Part of a small language model's weights.
Size: width 160, 2 heads of 64, 6.2M parameters.
Architecture: RMSNorm before and after each block, rotary positions, biases on query, key and value, tied embeddings, capped logits.
Training: a variant of SOAP for these matrices, 4005 steps.
Each number is 50 + 15 x the weight over its row's rms, rounded and kept within 0 to 99. Layers, rows and columns count from 0. The size before them is the row's rms in percent of the matrix's.

# layer 5 attention value, 128x160, rms 0.313, rows 6-63, columns 40-79
090:59 71 49 35 66 57 32 28 43 37 26 32 68 58 25 41 54 37 51 53 34 51 50 72 74 21 41 43 61 53 73 44 47 35 61 37 57 48 32 28
088:50 35 69 53 78 36 40 39 48 37 51 32 26 50 33 61 47 67 55 48 57 40 50 42 55 52 38 56 59 63 61 34 42 60 28 48 58 37 59 61
092:58 27 50 62 79 47 62 39 70 61 74 68 57 64 60 36 50 60 29 68 44 49 55 54 56 55 64 58 26 52 66 25 52 69 56 53 48 43 10 22
082:63 68 47 42 57 83 44 38 19 50 29 55 48 63 61 56 37 40 80 42 50 36 66 50 30 47 09 58 44 63 28 32 28 46 66 72 51 49 58 79
090:59 47 36 26 73 38 51 63 38 39 54 49 35 39 80 48 44 58 32 57 40 42 67 13 73 51 42 36 60 34 62 32 37 22 67 70 22 52 25 48
076:83 46 64 57 76 63 43 77 77 65 61 37 57 54 64 38 19 54 40 56 54 41 68 37 83 68 66 59 52 09 56 45 71 54 62 84 46 46 45 57
086:56 64 53 67 34 44 57 43 28 46 47 59 29 56 23 46 61 68 68 40 28 51 45 38 80 70 50 54 31 47 43 36 31 70 64 33 64 44 86 31
092:64 57 37 47 47 66 76 46 50 72 38 84 56 39 40 65 54 33 38 28 57 61 45 62 29 53 46 49 46 43 41 57 61 50 60 50 51 67 70 57
090:32 48 39 57 70 21 39 52 71 76 47 47 69 44 55 48 63 72 61 62 32 73 47 48 58 49 45 32 68 22 53 19 66 71 32 43 33 36 52 35
088:57 41 40 45 39 73 54 53 82 43 66 36 46 75 35 46 26 58 39 25 28 29 38 34 48 55 44 28 39 56 45 31 62 41 37 55 72 38 45 59
093:44 77 52 60 37 58 59 65 38 65 30 58 43 42 48 72 78 36 66 76 53 36 60 68 56 46 55 60 22 56 60 73 23 39 26 56 07 55 45 50
093:29 54 60 65 45 40 57 63 42 51 48 43 23 48 37 46 26 51 46 21 65 51 54 40 55 35 62 23 73 38 49 57 57 36 41 80 51 22 59 44
087:60 53 55 57 48 82 54 46 05 43 72 46 27 53 46 65 39 16 66 55 34 52 68 56 63 54 56 69 29 42 31 34 55 42 44 59 42 44 66 32
083:54 51 36 25 63 35 61 64 60 20 69 41 34 46 30 53 36 46 73 64 31 47 32 58 43 42 56 99 56 48 48 42 38 48 38 61 58 20 62 51
096:61 34 64 45 37 28 62 34 54 65 62 57 34 43 60 29 59 38 67 37 41 37 41 49 21 23 53 52 43 38 40 17 46 42 67 52 78 38 83 26
089:43 54 41 80 65 04 53 29 58 71 61 41 29 61 40 42 41 47 50 52 44 22 40 13 42 71 57 33 60 46 41 66 23 24 36 65 47 44 56 80
092:66 51 41 50 33 80 47 50 53 69 36 43 31 59 20 50 56 73 62 61 55 35 53 78 52 37 40 54 46 57 38 58 49 43 35 62 41 72 67 37
092:37 76 47 31 58 73 33 47 29 65 59 45 56 57 51 17 54 77 45 10 59 15 56 47 55 56 52 64 35 64 70 62 49 43 40 49 31 61 33 59
101:75 58 60 48 61 49 24 39 24 64 35 58 77 38 77 56 32 58 47 47 34 18 70 59 56 72 39 37 63 52 58 70 31 52 33 51 29 55 40 45
084:25 46 55 62 84 62 53 53 56 37 13 44 75 55 60 55 33 62 55 15 52 33 58 85 54 61 55 17 44 40 35 57 74 49 50 61 73 54 49 58
083:74 54 45 68 47 50 39 45 47 64 55 62 55 61 70 33 48 49 26 28 56 28 34 52 24 33 49 38 62 72 50 59 55 22 53 59 63 40 70 72
088:59 42 42 30 23 48 49 49 54 44 85 44 53 54 54 78 46 45 63 49 27 61 44 57 41 44 41 56 64 51 39 52 55 54 28 43 41 32 65 66
081:49 35 59 60 49 40 47 67 55 44 51 48 68 59 45 44 49 48 34 35 58 62 54 55 45 59 58 42 55 35 31 53 44 37 50 29 37 74 50 69
081:82 29 63 61 66 44 50 63 46 46 52 54 47 78 65 41 63 69 52 48 67 49 73 51 50 55 48 66 50 54 61 60 62 52 71 63 49 21 43 52
091:49 35 43 55 57 42 64 21 77 37 34 46 85 24 45 66 60 51 60 17 35 50 64 43 56 69 47 61 46 69 37 74 57 52 78 56 73 58 55 65
086:52 41 57 91 69 53 40 56 39 68 38 53 43 66 41 48 39 39 65 53 53 72 61 58 42 58 36 60 53 43 72 41 32 64 56 33 50 62 41 73
078:57 77 32 61 38 38 37 77 39 53 15 39 38 62 53 63 76 44 70 32 56 47 68 35 57 11 31 50 64 48 51 48 56 59 77 58 78 51 24 57
095:56 67 59 54 56 38 66 44 51 49 50 45 48 45 45 59 71 92 47 25 38 62 36 67 39 48 63 74 54 44 36 30 69 42 57 58 85 45 79 45
095:44 09 52 44 63 52 28 62 27 65 67 66 75 64 40 49 47 46 54 51 34 75 46 52 33 66 71 61 14 47 46 67 39 68 51 60 62 78 56 46
080:54 21 40 32 65 37 22 48 52 37 38 42 31 42 33 46 53 70 52 69 29 59 34 47 61 22 32 61 55 33 32 66 50 41 63 82 76 53 46 43
091:53 56 69 40 43 50 51 68 51 37 73 29 62 42 46 58 35 61 62 58 37 73 44 56 45 75 58 43 68 40 27 48 41 56 45 36 25 55 36 07
093:84 46 18 19 23 52 17 64 44 89 47 67 54 47 62 43 46 50 34 26 52 33 54 23 53 61 52 44 34 75 40 72 33 54 62 61 53 45 80 65
094:58 45 50 47 63 46 51 54 55 64 76 57 47 25 28 61 43 57 52 46 65 48 60 51 56 44 43 37 58 61 65 34 36 63 35 48 47 38 63 26
079:44 55 43 38 31 45 73 12 82 57 53 64 65 49 60 31 50 40 36 28 62 62 56 58 61 53 60 30 42 47 85 69 52 34 38 35 45 55 51 48
095:57 41 50 41 26 73 48 30 55 34 33 48 33 49 81 60 59 73 71 48 38 61 52 45 39 75 23 67 57 61 27 60 54 67 72 44 66 23 66 71
088:33 36 47 65 41 60 40 08 41 18 38 44 58 58 47 52 66 53 99 59 46 40 49 48 69 42 33 60 82 79 58 57 43 73 40 62 39 48 69 24
090:56 25 63 22 34 33 47 56 42 62 38 52 78 45 41 77 56 34 61 40 53 38 44 68 23 51 68 40 42 40 33 53 50 54 74 15 40 39 62 53
087:52 52 65 57 50 46 54 37 38 49 61 47 51 73 55 36 63 57 24 58 68 36 49 33 47 34 70 37 46 47 62 90 40 32 69 42 63 43 35 48
082:39 58 53 65 57 54 17 36 66 49 55 09 69 67 65 36 59 36 33 46 42 51 55 64 60 99 53 56 39 46 71 34 28 53 48 63 45 34 51 52
091:58 63 41 59 51 57 50 34 51 56 36 62 51 40 50 49 66 55 66 35 58 40 53 27 85 56 56 53 47 52 53 61 22 85 43 37 54 60 45 65
082:40 29 34 52 69 60 40 50 46 43 72 63 56 48 63 48 69 49 15 44 27 37 31 55 54 72 49 37 15 28 37 45 53 40 61 28 63 38 65 47
083:51 68 46 41 41 72 48 50 49 61 39 64 42 59 53 33 51 40 49 78 48 67 52 60 73 40 49 53 51 48 66 37 40 64 56 60 67 58 45 30
077:52 78 59 49 74 38 66 63 49 69 66 72 28 59 43 44 51 71 47 40 60 51 73 52 50 75 59 55 50 56 56 52 71 63 58 50 61 68 42 38
088:49 25 48 46 42 57 58 69 75 53 31 40 43 44 43 55 25 62 53 73 48 49 48 26 50 27 57 79 69 41 52 69 61 35 31 35 32 49 41 78
090:59 18 70 61 32 57 59 43 44 43 73 78 23 51 54 42 22 72 52 59 57 46 34 40 44 48 53 47 42 58 58 74 65 70 62 52 34 42 57 48
093:28 29 36 52 61 43 61 54 37 49 44 89 59 85 64 53 48 50 32 30 42 85 48 29 45 60 52 80 26 31 30 43 44 62 39 65 55 50 47 44
086:62 56 51 81 64 61 40 49 53 28 45 31 41 44 30 56 62 37 39 25 57 71 42 48 52 43 44 55 61 44 32 37 42 38 40 49 28 50 62 25
091:66 88 68 52 39 54 53 64 69 74 55 37 88 45 39 48 44 27 45 48 58 68 73 77 42 64 49 43 21 39 31 45 57 56 59 48 49 58 58 32
088:49 57 32 25 45 56 36 45 23 45 77 52 55 28 73 70 36 43 44 76 64 32 74 56 50 49 31 60 61 41 44 65 38 64 37 30 51 43 42 38
085:25 66 60 51 38 57 44 52 55 45 60 31 49 67 51 58 47 58 61 33 52 54 47 30 41 45 54 33 63 57 37 37 41 51 72 56 51 63 63 48
081:62 58 36 34 83 38 33 32 81 86 63 58 35 43 63 76 56 28 43 64 47 60 48 38 50 45 56 73 27 37 43 40 28 45 80 34 70 44 76 42
081:52 46 60 48 31 71 76 55 26 39 41 65 45 57 43 49 26 82 45 53 55 44 50 63 30 46 37 47 36 68 51 31 69 37 83 70 36 63 58 53
087:56 66 54 74 91 61 46 31 42 44 40 58 48 88 45 50 52 28 32 28 58 49 84 43 40 32 22 47 51 58 82 54 61 51 36 69 47 50 70 49
086:30 34 52 68 58 58 45 90 49 48 39 61 30 00 30 62 36 50 47 69 60 33 83 62 33 34 55 24 47 56 41 45 41 51 71 45 44 34 65 43
082:53 61 47 32 45 70 24 68 52 62 37 34 38 43 43 57 46 50 43 81 50 47 41 95 54 53 41 52 66 55 57 40 53 53 59 53 09 44 31 62
094:49 60 43 65 31 40 25 81 54 43 45 52 75 48 76 41 76 58 56 25 45 48 48 74 51 73 60 41 39 43 78 68 76 75 35 61 48 73 49 56
080:69 40 80 40 53 50 36 71 45 49 09 60 41 67 11 47 58 46 65 51 54 43 54 47 39 56 35 56 68 57 64 45 48 49 62 68 70 44 49 81
093:37 47 46 19 35 33 55 57 53 57 50 59 69 66 39 29 51 41 54 33 52 60 55 47 78 68 53 57 51 47 75 31 58 47 34 57 51 38 47 31
# layer 5 attention output (transposed), 128x160, rms 0.172, rows 6-63, columns 40-79
104:41 46 55 89 47 52 65 65 48 74 61 72 34 28 61 42 48 45 64 70 45 43 50 47 54 46 66 25 45 64 23 54 59 50 59 39 59 21 77 66
103:33 33 48 40 35 47 56 40 67 51 75 84 64 31 35 81 67 37 55 68 62 74 45 38 45 49 57 41 58 53 48 65 37 49 46 55 54 52 37 20
106:67 81 50 54 43 65 65 87 29 54 44 12 22 57 51 73 62 41 29 28 62 21 66 50 19 37 44 41 57 59 32 62 22 30 54 68 34 67 65 37
105:38 27 76 41 47 44 37 45 61 55 65 48 40 46 60 44 65 56 37 53 62 38 48 23 65 51 57 34 64 50 66 72 69 68 50 19 28 60 51 25
102:32 42 56 73 14 86 62 39 56 78 47 48 64 46 42 39 43 53 67 69 56 32 34 78 37 53 53 61 45 41 54 72 50 71 25 58 61 50 62 61
093:47 32 55 58 48 49 60 42 36 45 66 57 17 52 67 43 70 50 45 09 34 43 69 46 29 44 36 47 49 78 44 53 29 58 24 33 72 44 45 52
099:25 47 34 06 55 49 50 50 30 55 47 27 70 45 46 56 41 37 48 61 50 49 65 54 42 51 54 39 48 53 62 63 59 51 56 40 56 52 57 57
110:59 52 67 35 56 31 17 55 50 47 66 46 53 64 38 17 57 65 47 62 28 36 78 59 81 51 74 58 37 49 47 47 65 58 62 38 49 34 14 58
103:79 51 62 30 57 76 29 56 50 37 62 64 51 50 44 51 68 50 29 43 56 18 39 45 52 61 55 67 40 89 32 48 53 27 54 70 49 52 57 72
106:40 79 55 57 37 10 25 34 42 62 10 59 54 39 56 56 48 52 58 63 39 51 59 65 48 75 47 63 49 37 43 70 45 39 34 58 35 45 48 46
107:49 41 31 68 74 59 43 41 61 70 69 68 49 56 49 24 42 39 47 45 52 34 43 56 57 59 62 49 69 52 52 23 63 43 61 64 59 76 44 47
112:55 45 40 31 44 46 50 40 35 62 67 79 53 32 60 33 67 47 47 71 43 36 69 51 55 35 51 65 40 67 72 44 34 69 52 41 66 87 53 51
107:54 41 31 58 58 36 39 58 54 59 42 18 44 41 44 48 70 63 39 75 51 40 43 64 36 32 38 37 62 75 55 38 48 61 46 27 43 55 39 38
094:47 80 54 77 34 58 68 34 43 59 44 50 52 55 68 51 58 34 31 63 63 56 64 67 62 24 73 32 33 61 55 47 67 64 69 53 42 72 17 48
111:49 38 44 65 65 71 68 67 55 64 60 65 41 65 36 84 37 60 46 54 63 56 74 47 62 64 26 57 60 77 65 64 27 85 28 52 22 44 36 47
108:44 39 59 33 34 54 49 51 47 46 74 64 58 37 51 42 58 55 50 31 46 67 60 47 63 37 57 49 29 47 73 46 74 57 56 47 46 55 40 11
102:47 56 34 19 61 43 44 48 66 45 27 64 56 42 86 45 50 34 55 47 54 64 14 52 41 56 54 41 43 42 59 34 48 57 78 58 65 41 42 64
103:55 46 50 84 41 57 33 63 61 54 29 47 50 36 48 66 58 37 62 80 64 54 57 40 64 59 46 26 52 49 49 42 42 47 60 55 62 25 42 50
111:14 53 35 58 54 12 39 62 67 13 34 67 57 33 41 38 62 20 38 68 56 47 21 73 55 43 41 29 49 42 50 41 77 63 73 55 44 24 51 48
103:42 59 54 35 46 20 62 36 60 51 49 54 60 54 64 50 72 49 61 42 45 42 17 45 37 62 61 65 48 10 57 69 40 28 52 11 22 43 49 48
102:42 35 49 46 37 34 56 54 32 25 32 45 39 38 45 57 62 44 68 88 21 64 63 34 80 42 63 66 40 48 42 21 30 50 72 33 35 46 49 26
103:54 59 59 63 73 62 19 30 31 30 29 51 30 05 55 52 46 58 54 67 55 39 36 41 65 61 66 59 62 57 45 48 56 59 41 54 59 52 49 54
098:56 59 69 52 46 59 46 45 43 48 67 55 41 32 50 45 83 49 29 56 23 42 41 69 43 48 60 37 45 30 52 41 83 49 54 51 67 52 56 56
098:38 52 58 34 45 68 39 32 38 55 77 47 50 26 60 66 67 41 55 24 61 57 50 53 59 48 48 59 51 58 27 55 37 58 36 24 55 57 62 37
101:50 44 50 49 48 43 53 69 11 56 43 59 60 87 73 56 45 35 51 29 49 47 29 60 37 49 72 40 54 34 63 69 54 72 59 26 15 55 60 16
103:73 58 36 22 43 44 89 62 71 49 49 39 60 62 47 67 63 31 38 46 55 37 35 20 33 39 66 41 48 54 61 70 84 31 71 70 44 43 52 28
096:56 01 57 61 69 55 57 51 33 54 80 38 63 48 57 45 25 52 53 72 56 55 46 37 29 39 54 56 34 29 59 37 63 51 28 61 40 55 77 26
106:60 31 49 38 53 67 57 64 26 41 50 54 32 93 48 51 56 46 67 67 91 41 73 38 48 40 48 40 42 53 47 61 53 57 52 47 22 64 56 31
106:71 53 37 34 53 31 56 42 68 41 56 43 21 66 41 78 52 53 37 32 43 56 50 42 67 49 34 53 56 60 53 30 55 34 68 59 08 46 65 74
104:58 56 62 80 49 42 55 48 56 29 50 53 82 55 44 40 44 40 68 55 70 57 55 55 30 57 59 49 40 46 50 44 44 35 57 31 50 24 29 52
099:37 27 52 33 33 45 41 38 60 51 34 80 44 23 17 60 42 38 49 54 62 33 42 59 50 45 23 25 40 75 38 40 45 43 35 71 65 49 68 57
101:16 35 82 55 52 49 38 19 53 41 76 41 54 48 46 60 44 53 52 49 41 48 44 34 54 36 39 74 45 56 63 57 72 78 39 30 50 52 27 59
111:48 70 33 35 42 61 37 79 43 60 48 56 39 66 68 30 80 34 82 32 30 66 56 45 50 39 38 61 73 29 50 56 62 56 59 59 38 44 56 52
097:41 46 63 72 94 20 42 80 16 68 56 59 45 57 48 47 55 52 68 61 34 54 54 46 45 50 26 55 83 47 38 33 39 59 40 67 68 80 52 34
106:63 27 52 43 58 41 59 69 38 68 58 49 46 58 27 55 38 34 54 38 82 41 72 41 55 43 37 48 49 47 58 50 36 60 52 44 64 61 72 60
098:62 65 69 69 63 52 58 45 45 61 60 59 56 25 45 38 42 57 55 23 54 55 57 38 30 47 20 42 71 16 29 66 58 64 43 37 55 42 58 72
111:19 36 53 60 58 50 67 48 70 28 65 55 62 55 40 59 30 39 38 59 25 81 70 42 56 67 40 57 62 53 40 83 50 44 32 67 51 11 37 26
104:52 73 50 70 46 65 54 75 68 59 56 51 82 30 39 57 41 67 53 56 28 44 70 57 73 53 50 42 51 34 49 29 34 43 32 39 59 30 38 36
092:32 65 58 50 37 45 87 49 43 41 57 88 64 29 56 75 40 29 68 62 66 56 38 70 50 09 29 37 64 50 46 55 78 52 48 37 46 94 54 67
102:35 42 65 39 40 77 56 41 58 45 53 46 64 70 48 22 50 66 35 35 68 46 37 61 33 52 48 39 49 53 52 60 65 41 98 56 39 55 78 39
095:63 48 47 33 47 30 50 83 35 55 29 66 59 67 32 63 56 69 52 62 62 68 65 59 51 55 73 59 59 81 33 29 62 46 58 44 38 49 60 54
096:45 61 62 75 41 36 71 43 60 67 33 29 77 63 47 55 37 54 43 36 36 74 60 68 47 50 49 40 28 29 53 72 88 41 61 44 58 51 66 62
085:33 38 28 42 43 68 42 32 67 50 12 33 64 66 57 49 48 48 52 54 41 62 50 54 39 41 60 41 75 45 82 40 61 59 43 51 46 46 31 53
105:69 74 43 66 40 60 23 33 14 45 86 58 34 45 39 53 50 36 49 48 32 37 48 58 46 55 54 42 49 62 21 38 37 32 48 50 57 41 43 25
101:41 67 43 32 40 59 27 39 47 44 37 37 51 35 50 60 57 05 60 59 31 37 66 52 73 25 24 56 73 55 62 37 34 25 54 65 51 51 47 63
109:54 66 58 57 52 19 41 35 57 50 38 43 61 66 52 23 66 40 58 46 45 42 34 54 57 61 38 41 56 45 66 47 85 36 58 44 38 51 59 68
099:63 46 63 32 51 46 58 67 51 59 40 67 47 49 71 54 55 74 59 80 26 51 57 53 53 66 51 44 42 29 61 61 47 63 83 60 52 26 19 67
119:37 55 34 60 67 59 67 38 24 34 44 62 32 70 70 46 47 57 48 57 57 46 36 63 56 32 47 47 46 32 59 50 55 34 43 50 55 46 27 46
107:63 48 57 81 49 54 45 49 61 59 33 44 63 40 30 42 70 60 37 52 40 71 29 42 46 39 53 39 48 65 46 50 34 37 64 62 33 70 55 64
098:63 39 32 54 55 61 50 52 46 77 34 41 41 29 51 34 67 53 50 51 55 27 53 42 52 43 42 50 43 40 52 42 82 42 26 23 28 42 59 28
102:49 47 78 40 21 45 56 51 18 37 56 27 53 82 60 35 59 69 67 42 34 43 54 48 37 61 62 59 47 90 48 60 69 67 18 60 29 72 38 70
096:58 43 45 44 58 24 33 39 55 45 43 29 30 47 50 53 64 48 55 49 62 43 55 50 58 40 65 76 55 37 45 30 27 43 48 31 66 42 47 40
109:51 43 37 40 62 51 59 62 74 60 35 67 64 20 46 51 65 63 72 47 75 38 17 46 75 68 69 45 36 26 34 53 26 56 66 36 64 56 09 55
104:27 51 52 18 49 55 63 53 57 28 52 46 66 48 62 34 37 38 67 56 63 51 33 70 38 54 50 73 49 30 45 39 50 51 11 35 70 42 41 46
106:57 54 40 59 37 38 44 44 70 38 42 53 65 42 70 29 35 50 44 30 53 48 46 31 81 65 43 66 42 26 22 78 58 31 20 61 42 38 61 34
107:48 57 55 37 68 59 57 28 34 66 45 53 59 40 34 53 47 41 60 57 55 38 63 49 45 67 42 39 45 46 46 65 35 45 21 27 53 44 63 46
094:48 66 04 40 48 52 58 26 47 58 54 39 61 72 59 59 27 54 46 65 56 51 40 39 65 43 53 41 25 32 61 42 64 49 31 24 50 23 39 41
105:35 46 44 66 66 83 48 55 66 65 39 53 53 46 38 61 69 66 44 41 57 47 61 52 36 59 28 36 24 40 23 53 53 50 51 19 52 72 52 40
# layer 5 attention query, 128x160, rms 0.245, rows 64-92, columns 40-79
077:56 50 47 34 57 38 65 46 33 72 69 48 28 60 46 69 62 54 33 75 33 67 67 44 62 53 35 60 30 63 54 55 85 35 30 24 47 40 61 45
075:52 85 45 68 58 51 51 36 42 62 49 55 32 34 52 72 34 70 44 78 27 57 79 29 46 44 25 39 36 60 41 57 80 43 26 52 54 38 52 63
086:57 44 56 57 31 66 58 61 58 48 45 60 41 66 54 72 95 30 52 23 63 44 19 64 63 43 65 52 76 58 37 55 36 78 61 29 52 62 72 41
070:25 25 59 29 43 41 42 52 58 28 63 45 62 55 15 65 68 25 70 22 54 52 22 54 71 94 51 45 65 57 52 54 22 49 65 67 36 55 58 77
091:44 64 48 62 20 32 16 45 46 69 58 65 64 38 51 73 38 40 52 91 31 57 69 23 51 58 31 56 25 62 48 68 66 61 39 62 44 58 50 63
089:53 50 47 69 55 57 45 64 67 47 65 76 64 55 55 55 65 31 83 41 65 52 39 58 58 67 61 52 68 41 60 51 42 41 38 48 55 41 51 69
080:45 56 50 49 42 52 45 55 30 62 35 36 29 69 41 25 26 33 46 59 24 57 57 46 13 37 70 66 39 39 73 40 38 53 69 60 38 58 40 00
096:23 49 49 31 23 51 55 41 40 39 63 39 45 35 51 67 43 63 57 66 42 45 69 37 62 49 27 42 28 67 45 45 85 50 42 34 60 46 46 77
106:70 39 54 42 54 63 80 44 30 52 69 49 28 69 44 71 90 17 19 34 63 55 32 59 53 46 46 49 30 48 37 42 64 53 58 52 61 39 53 54
109:49 57 51 72 23 59 57 69 49 47 34 36 49 38 76 41 57 47 47 54 52 41 63 70 65 43 45 24 79 73 40 44 36 40 73 49 61 50 40 67
091:54 58 39 32 30 17 26 40 56 49 36 56 45 44 40 38 21 46 45 40 54 58 93 64 55 49 50 51 46 29 78 82 51 53 31 47 52 65 42 55
096:70 97 48 45 38 34 53 42 58 50 49 69 33 54 50 60 62 43 61 20 69 60 43 40 34 38 32 31 29 34 63 70 80 19 22 37 49 50 39 33
090:52 64 48 65 47 43 62 34 36 56 54 64 44 70 58 49 68 52 31 28 58 29 47 46 68 31 47 47 57 43 87 63 54 57 71 61 47 61 49 21
092:45 64 47 71 58 66 61 55 58 57 39 59 70 42 31 54 17 67 62 98 34 36 71 64 57 53 49 53 41 43 48 66 63 47 68 61 58 66 44 54
096:73 27 45 50 76 35 65 43 31 26 49 60 29 54 27 44 71 66 20 47 64 09 52 37 55 38 72 44 93 60 68 38 43 43 40 58 53 46 38 47
110:55 36 62 62 57 53 67 47 53 44 45 57 34 72 55 37 10 31 92 34 53 57 57 49 28 42 51 72 56 47 45 67 55 83 53 52 71 49 46 18
101:43 38 59 66 77 47 37 68 48 67 46 53 43 32 66 48 37 82 53 65 83 16 51 22 57 51 63 53 62 48 31 36 71 55 59 35 36 46 55 46
099:51 43 48 22 71 61 39 55 64 42 57 53 64 33 69 14 49 54 60 21 33 74 52 43 70 66 71 67 54 41 60 40 32 56 70 50 64 48 26 45
098:58 83 50 40 37 64 59 98 62 58 66 49 25 50 48 51 87 53 59 77 51 80 40 62 62 65 52 74 47 31 61 42 43 55 60 25 52 38 51 65
117:53 60 45 53 51 21 44 57 49 49 35 60 33 21 44 40 98 58 42 55 36 63 61 38 56 34 59 54 42 60 45 00 67 21 51 61 65 47 65 50
107:55 36 53 55 26 35 80 46 43 37 68 51 62 67 42 57 55 35 37 43 44 60 55 46 51 56 74 48 51 63 59 57 54 45 40 28 65 44 24 41
094:55 44 56 67 35 53 26 35 30 38 41 36 38 15 41 80 77 53 55 64 35 83 33 41 54 33 47 41 39 41 67 42 32 46 31 45 55 48 61 64
101:29 18 38 60 62 10 50 58 54 40 46 61 41 58 42 65 51 44 37 43 62 51 45 53 39 53 55 32 56 48 53 29 50 35 89 10 48 52 52 42
089:61 76 49 64 38 36 30 39 50 30 63 42 56 46 50 58 42 53 53 44 81 72 43 59 48 51 43 23 36 45 56 47 17 69 46 29 52 64 56 59
096:59 53 64 69 38 71 45 61 57 46 54 50 58 24 43 47 77 55 57 66 48 60 43 26 63 33 50 47 61 48 68 76 41 61 18 30 51 51 43 76
098:49 32 27 16 37 56 32 38 33 47 81 83 41 43 79 51 57 72 27 65 56 48 51 47 56 59 62 65 23 57 37 31 46 72 58 45 46 71 47 39
090:60 66 33 65 77 46 42 48 21 63 49 58 57 35 72 59 73 41 29 73 51 42 34 44 48 38 32 38 45 65 59 27 65 49 21 43 63 44 73 36
095:42 61 58 40 47 35 33 57 91 69 45 33 51 53 59 32 33 43 43 23 38 71 55 22 64 78 27 66 34 45 48 31 65 45 67 66 67 28 52 36
088:30 21 51 69 57 67 50 55 41 33 92 72 48 47 42 28 14 41 54 38 40 44 47 35 27 69 47 58 63 63 29 17 55 56 56 63 55 44 61 59
# layer 5 attention key, 128x160, rms 0.243, rows 64-91, columns 40-79
061:25 52 66 56 38 56 43 31 59 60 48 62 63 56 37 42 35 47 27 42 57 27 46 11 69 27 41 61 43 59 50 41 41 08 48 51 77 50 54 52
064:79 31 52 55 47 62 30 61 58 33 64 23 25 82 51 15 55 58 40 29 52 51 40 40 52 58 35 32 78 58 70 47 58 49 59 51 50 43 41 31
083:20 21 59 00 57 61 72 51 25 35 46 37 52 62 53 55 20 27 44 71 39 69 53 32 37 40 44 54 41 58 45 30 62 66 61 49 53 42 58 57
078:43 63 58 23 41 44 68 76 46 77 40 31 76 36 62 69 32 73 47 27 52 58 46 46 28 45 40 48 43 17 45 54 62 70 73 49 69 47 45 51
085:72 43 52 42 91 78 55 62 49 46 66 35 00 65 29 38 57 40 25 17 35 57 56 58 47 70 56 64 60 53 54 35 59 46 48 65 58 46 78 42
085:62 52 60 53 78 53 74 54 48 46 50 49 54 50 64 48 36 54 46 61 71 67 53 70 29 34 55 49 41 58 72 36 40 75 60 50 49 77 33 47
088:70 34 52 10 67 24 82 27 55 27 42 30 45 56 30 62 50 22 65 79 63 54 45 30 55 35 52 44 53 58 47 35 60 17 53 53 71 43 37 19
093:46 26 37 61 31 69 22 20 63 52 64 52 47 73 54 65 79 62 31 62 48 66 43 56 73 65 51 65 57 48 67 90 20 65 25 58 64 53 47 65
090:36 23 59 62 38 37 37 38 27 69 36 24 63 48 61 51 48 43 56 45 32 74 45 33 29 48 41 50 53 65 36 49 32 73 75 52 40 35 37 66
095:50 30 51 37 44 59 51 65 64 46 46 51 36 63 34 52 34 65 65 29 56 82 67 19 60 76 59 68 28 51 62 52 54 28 70 35 39 65 55 33
102:47 46 44 54 29 41 71 75 45 40 36 28 53 42 75 40 50 43 72 76 55 34 45 57 63 37 54 54 45 50 61 42 36 64 54 50 28 46 40 64
106:25 22 43 26 77 20 46 64 39 19 44 43 40 52 47 67 84 66 65 66 40 57 61 74 39 59 51 61 53 48 54 25 68 39 63 31 36 65 59 57
096:41 66 37 41 55 39 79 50 59 21 46 31 30 61 69 41 28 35 71 64 65 58 66 41 40 48 49 67 57 75 28 51 57 68 15 50 38 48 85 69
099:10 43 45 30 12 52 45 57 75 48 57 19 34 29 60 36 74 41 49 40 39 63 45 41 59 35 38 59 41 59 39 40 59 40 46 06 63 46 58 43
123:65 45 57 21 74 45 67 37 77 59 57 71 63 42 39 61 19 25 56 28 43 50 49 65 49 45 34 49 37 48 55 67 39 17 72 77 41 35 58 64
112:43 35 42 51 57 39 30 73 64 47 57 65 47 30 49 62 52 73 04 59 44 42 50 86 63 65 39 50 46 65 45 06 65 28 55 24 59 56 49 62
106:62 70 64 51 37 60 70 56 65 62 27 29 25 64 55 49 27 02 65 64 46 71 46 86 53 51 61 59 48 53 46 72 50 27 65 46 50 61 62 50
103:32 30 52 28 83 78 50 67 54 55 91 67 27 54 49 51 67 66 50 37 36 58 80 90 41 39 54 46 25 42 32 39 50 29 48 17 67 51 55 24
104:39 20 44 69 86 60 56 47 50 40 50 28 55 50 63 23 55 61 29 80 41 55 46 52 47 53 65 47 49 48 39 14 39 74 37 65 42 51 62 53
118:33 62 57 64 81 69 51 66 55 66 55 56 46 43 63 39 23 89 48 51 40 33 50 67 39 45 82 44 49 40 63 59 55 83 52 53 62 73 40 53
100:19 46 41 17 50 39 19 67 65 52 61 58 35 64 45 28 50 80 32 58 67 39 44 39 26 59 49 56 58 54 66 62 64 53 46 55 52 54 83 50
106:24 42 51 42 35 39 61 38 54 61 67 53 46 54 55 39 48 51 85 09 58 22 47 51 57 46 43 60 67 63 56 44 46 59 40 44 38 42 48 39
099:73 42 41 39 47 54 44 32 52 74 51 63 58 60 42 45 40 26 68 57 47 74 41 59 67 30 37 58 48 67 22 47 56 47 44 53 44 56 61 56
106:32 44 29 50 72 49 58 42 59 60 49 71 27 62 46 43 66 27 62 89 68 31 58 50 46 43 55 57 76 55 23 22 52 36 37 54 58 52 66 43
105:27 67 45 38 43 48 57 55 48 66 77 68 54 42 36 68 33 66 61 39 61 57 64 64 39 61 42 43 52 61 62 59 47 82 21 54 57 48 72 40
117:50 60 54 58 59 49 49 33 57 49 48 51 59 50 42 22 51 12 59 19 31 51 56 86 31 41 38 46 38 54 50 64 51 51 45 48 39 47 45 63
097:52 67 60 34 38 37 67 72 35 61 66 54 54 74 46 54 42 45 83 50 64 50 37 59 47 69 58 59 36 40 54 51 23 78 67 54 26 66 52 17
106:43 31 46 45 54 66 52 46 49 67 39 16 70 36 54 40 42 72 70 46 62 47 27 85 65 37 47 57 53 69 46 93 56 33 40 62 40 59 39 36